From a checkpoint of a small transformer trained on Wikipedia: 3608 steps.
Each number is 128 + 32 x the weight over the matrix's rms, rounded and kept within 0 to 255. Layers, rows and columns count from 0.

# layer 7 MLP up, 384x96, rms 0.344, rows 69-75, columns 0-95
[[110 151 140 125  77 181 136 134 147 109  71  59 104 130 113 111 116 111 139 125 108 117 124 155 157 106 131 128 177 123  93 173  63 125 193 136 129  81 152 103 210 142 109 111 103  71  88 135 101 198 130 137  89 101 117 127 107 159 137 158 126 149 175 163 183 115  81 120 119 111  92  91 127 117 126 123 116 122 155 178 206  45 128 136 107 133  82 140 140 179 123  82 150  88 123 114]
 [144 123 137 156 136 114 138 115 143  87 169 121  72 134 124 113 151 162 138 204 105 123  96 148 135 117 144 105 127 138 179 157 123 108  83 163 136  69 132 117 130 148 141 153 154 103 118 125 155  75 148 122 194 133 189 140 110  87 129  85 153  94 180 153 161  91 122 147  91 110  76 170 192 126 139 133 112 165 117 113 183 167 120  96 123 138 121 120 138 168 135 113 120 128 152 143]
 [115 115 176 159 108 214 119  93 133 149 172 167 106 135 123 114 146 157 145 109 145 143  83 171  86 126 131  85 178 149 106 117 104 125 127 120 133  84 153 131  89 147 126  75 126 143  83 170 140 107 136  99 222 165 115  84 133  90 115 130 159 154 149 107 134 136 120 140 134 116 138  28 134 125 109 102 158 151 142 171 136 101 176 128  88 150 102 178  63 133  91 127 127 127 201  95]
 [171 183 142  78 135  50 136  96 159 135 156  91  74  67  67  73  61  82 105  77  82 116 109 136 146 131 139 135 155  80 154 120 123 255  99 129 170  63 213 144 113  58 186 138 107  86 111 152 154 118 157  98 140 100 110 121 107 155 202 117  70  84  69 168 149 148 103 146 133 185  67 103 178 117 132 142 141 167 140 137  90 145  87 133 123  90  45 211 129 136 148  80 202 106 113 178]
 [142 181 175  52  77 134 122  87 160 157  91 132 162 161 169  99  95 192 179 195 114 100 123 147 145  99  51 187 122 133 101 151 107  92 137 163 183 175  61 133 111 144  98  92 132 118 140  94 173 153 141 143 167 108  62  85 120 101 137 191 141 164  77  68 135 120  42 145 152 123 153  95 140 139 127 122 128 128 148  87 178 136 132  81  92 179 144 149 106 141  74  77 128 134  91 122]
 [139 117 132 156  87  88 112  75 162 115 136 165  80 123 126 154  82 122 114 163 120  95 162 176 111 108 105 222 140  96 120 106  69  77 131 113 128 119 122  54 143 131  86 121 124 100 173  75 127 138 122 154 156 129  84 133  49 184 143 160 150 113 215 116 134 129 113 131 125 132 117 171 158 123 131 140 100  79 105 103 137  76  63 141 127 120 200 210 182 153 175 101 168 203 157 172]
 [124 121 133 167 122  70 140 153 126 169 119  53 173 145 142 135 156 162  93 185 155 104 172 110 195 153 113 196  84 150 151 177 197 170  92  89 103  39  77 112 159 133  98  90 144 142  95 185 189  58 156 111 135 100 146 104 113 109  89 101 128  63 113 119 134 194 187 156 120 124  95  84 149 123 107 166 112 125  94 102  54 183 140 106  78 150 106  49 102 137 152 151 134  97  95 110]]
# layer 7 MLP down (transposed), 384x96, rms 0.341, rows 69-75, columns 0-95
[[ 46 170 120  92 139 133 123 107  96 153 220 139  81 111 114  92 101 108 180 111 133 134 159 139 120 143 137 169 135 141 150 170 129 171 151 108  86  94 101 119 153 163 135 175  92 125 102 136 117 178 123 112 147 111 163  96  61 127 113 142 134 145 112 151 154  93 123 124 115 146 163 130 180  75  75 150 106 189 127 171 137 125 126 155 152  88  74 118 105  86 165 140 139 148 136 127]
 [129 154 116 161 140 150 154 147 135  97 153 185 123 121 108  90  60 114  82  88 133 151 111 159 127  86 143 136 119 104 179 135  92 157 110 149 132 154 186 117  77 105 105 153 120 118 110 113 197 148 144 113 101 149 131 102 131 125 138 109 130 102  95 177  87 112 129  80 174 128 142 165 125 129 134 140 111 121 152 124 132  92 133 183 104  98 107 164 109 103 119 143 131 215 166 158]
 [109  97  45 131 115 127 121 142 119 104 222 122 134 128 164 153 111 165  99 129 163 116  94 143  85 130 141 113 138  96 172 128 132 107 126 164 128 163 111  38 109 117 126 102 109  96 144 140 180 122  83 155 176 132  87 101 112 146  78  94 122 147 139 141  85 180 145  93 153 123 123 192  91 153 113 137 160 143 144 109 104 129  66 122 166 151 135 146  64 167 149 150 161 159 149 147]
 [156 220 206 123 186 112 105 139 189 119  83  93 147 125  83 203  86 146 142 127 156 159 126  91 138 122  81 110 148  75 201 145 115 205 130  99 168 184 122 118 144  79 214 111 139 142  71  82 172 155 165  66 136 152  85 166  78  25 182 112  84 130 123 108 151 165 106  56 119 192 155 133 185 137  93 104 119 185 121 213  84 135  49  89 152 127 136 108  87 102 140 115 125 108 139 173]
 [174 156 172 155 108 188  95  61 197  93 114  90 175 179 161  65 113 103 137 107 138  95 146 101 151 103 110 103 106 137 127 120 136 131 165 139 130 162 145  65 161 122 132 137 116 170 113 146 157 165  94 111  97 132 168  12 149 154 229  99  77 127 125 121  99 166 153 155 170 173 107 152  96 140 117 183 183 105  80 154 109 138  85  74 112 136 117 126 175 126 173  93 100 143 144  75]
 [112 157 136 104 163 135 177  88 111 148 159 128 121 161 170  77 105  69 107 121 122 102 138 152 172 151  46 115 117 143 186 154 140  81 144 114  79  87 197 167  42 142  86 174 133 175  87 131 147 164  69 111 135 144 118 183  86  92  86 114 124 107 119 128 167 163 160 124 142  94 157  53  48  95 100 103 168 123 139 120 127 140 160 171 126 135 115 166 105  44 140 123  97 184  99  99]
 [139 121  72 144 193  82 176  63  60 110 102 133 128 102 114  58  68 133  39 120 163 184 151 128  94 117 161  56 138  96 129  96 176 109 215  91 125 122  27  48 139 133 185 201 145 101 131 159 141 125 163 112  90  74 141 105 143 166 138  65 137 140 130 183 180 155 140 118 101 206 167 108 152 127 156 176 102 105  62  98  47 113 163 150 102 144 122 149 120 141 160  93 123 156 137 170]]